config = dict(
    n_layer=18,
    d_model=256,
    n_head=4,
    n_kv_head=1,
    head_dim=64,
    d_mlp=704,
    vocab_size=3399,
    activation='squared_reglu',
    norm='rmsnorm',
    norm_place='pre',
    norm_eps=1e-06,
    positions='rope',
    rope_base=5010.0,
    rope_fraction=0.5,
    qk_norm=True,
    attn_scale=0.167,
    bias='none',
    tie_embeddings=False,
    parallel_block=False,
    extras=['local attention windows', 'shifted keys', 'gated attention', 'value embeddings', 'hashed n-gram embeddings', 'a smear gate', 'an embedding shortcut', 'learned residual scales', 'skips across layers', 'capped logits'],
    init='uniform',
    init_std_qkv=0.0356,
    init_std_o=0.0,
    init_std_up=0.0356,
    init_std_down=0.0,
    optimizer='adamw',
    lr=0.00313,
    lr_mult_o=1.37,
    beta1=0.9,
    beta2=0.95,
    lr_head=0.0432,
    warmup_steps=442,
    schedule='wsd',
    decay_fraction=1.0,
    decay_shape='linear',
    final_lr_fraction=0.0,
    batch_tokens=65536,
    seq_len=256,
    doc_mask=True,
    train_tokens=318900000,
    steps=4867,
    dataset='wikipedia_en',
)
Each number is 500 + 50 x the weight over its row's rms, rounded and kept within 0 to 999. Layers, rows and columns count from 0. Numbers have three digits each. The size before them is the row's rms in percent of the matrix's.

# down: layer 11 MLP down (transposed), 704x256, rms 0.0946, rows 695-703, columns 0-63
# gate: layer 11 MLP gate, 704x256, rms 0.1, rows 696-703, columns 0-63
# up: layer 11 MLP up, 704x256, rms 0.0988, rows 696-703, columns 0-63
down695 099:437471551555486499474530467548476365541527470495392507505548469502444514407543551555514432457475559579468490466480426541520479550511464473514598449528513495550483619467507402440468403479496532
gate696 103:437482545527559429569492505379482560464564392498488540538557492566541503539485545423556543482528604458355473496449522490425468522414444517480609356490489539422588533525483506509553466523495502
up696 102:520468499581480353687495443453520467484494562476435483464562468522527484588445528474547558448495538491491444515504450579524456516437426536462467422568495502485470490465517509556447512468444555
down696 101:446423494500505506445559397511466529615561495441428422545499477442566549531465478504535491519603507463503581570525542479421474392513404470538451514472559507502545470496368485525464552543506521
gate697 080:464485386622496453456517466498529530506479454363551490389456463543381430578494530526575444498517515514489484388552593500481437556367560514549488464489496622532507465477418491536493449467509448
up697 078:491512445578459462430456462489516584511507515391495540375498460517389435583533529514515452530540482533510561415480675493435445551433571504533479489484486529543465467461450573497520424533550434
down697 092:521510347516546542513435482484480544425575635438501522428482557513480470558478551466500484447558517554586530450450494498480524526448516612474587539469503412489517512617545652529551484593470526
gate698 099:587499433514437566541459547487529529540495381456556556561534562502480523576478532484548521483432433446503489576493522520449514465542498445460472513511534549453466547533584479458521441471433490
up698 098:521466457571541480529529471497538527546514451443587604498485527548451553538470491463547536507538482586531535460452548583455497514451427587537421457466565586542538471453546485577530456471530564
down698 100:459488531465555491521513495525671490577434507514546567447516466597474570529454510506484570500548513467445540568456561490514501518500534570556503512486559485547607512463445461448505508516514491
gate699 107:451471463498547494497459529492526473462397488465486487448506534458505458445531482580517575526420550485495507521545547552516489554483500474466501472566526492422482426510466532579522399506597492
up699 106:456543501426471493522416563508540449611554503505604578558450501579491523510418476533498485531469429523460419490546348498413538424470520425511498505550621550480454574598581478518612535551453541
down699 104:477508512423485509523338491604407409509438409421431521631502509464494504472476521413521514526482452481515405516458566639518516564476493508582470515526570499515558583542571434473533518418406490
gate700 106:549464463465514524613582559523456549476523507523465415527563538462550557531587457450523547574493594554454493517523471439518438574547505489508498480563513539480508426448411536547565549527510603
up700 102:517499523553506540569535559511463432560526554567470457438461460508522527474477493477491563447446505617473551506528433511544466572494551508446566588616540466540490436482417547511548485441380495
down700 103:487480468578571499539559536476484464484502576528461447511469564479566533507560461441453429530496547521398573574518484457507500490534539483512403561526592565512422462498472600416488500468445486
gate701 102:508505539554414511523483549484587470440472515520504419590490455546469529440559534513521510466491549457484560474537479545564451516529478528537552530478478525547502496537454547403529455429505458
up701 100:481530531634418442499526486522381547478503433517480445572524511525422511405508558574492516459480585474458456545447496481622524444473493511419497357560569445580555499538424584462521409473410445
down701 101:498506550569482466451505462528507502495458456534540425547540539444493433409478404565452535566460480513501481538520523460575558545554502390488512488557457478466513491477522533537540522480463576
gate702 096:542410470452479444549521580432421470606494406527427454485446473479546479494559529495466497585509564547397495444513474509519477470496516482512492571496484560491547527487515390524476573551515602
up702 098:521449464469435495440490495538548553478551486577478510492515536544540492484476419511440536510508538571424602517537432541435472550550488536562436553527487528424406592539495571412525449490520483
down702 099:505503536611522482484562587472566487473557389557485576492566513546550520490525436513429425461414462498524537476352514527539445560512542494485523496507424556479430491542529500384491448393520517
gate703 102:454500480577574384449506553575467579575526490538446457382468564563547502543510493465549419504479491506518425450507458544556556496379492537521481441548465546532445426510515609467503584508504618
up703 102:497554534514535530577543508545418437463509511540521514561518460526570462519542457552575575466505540459521464609400528539466547494485539437490445535604446490498509570534436423476492494540438436
down703 100:519480580479516471473523503495514542383566506561452460485521533547511566538494508456569520586508531476558483553475587451478448503595566462527581468573502438564587503408454467464578406622510412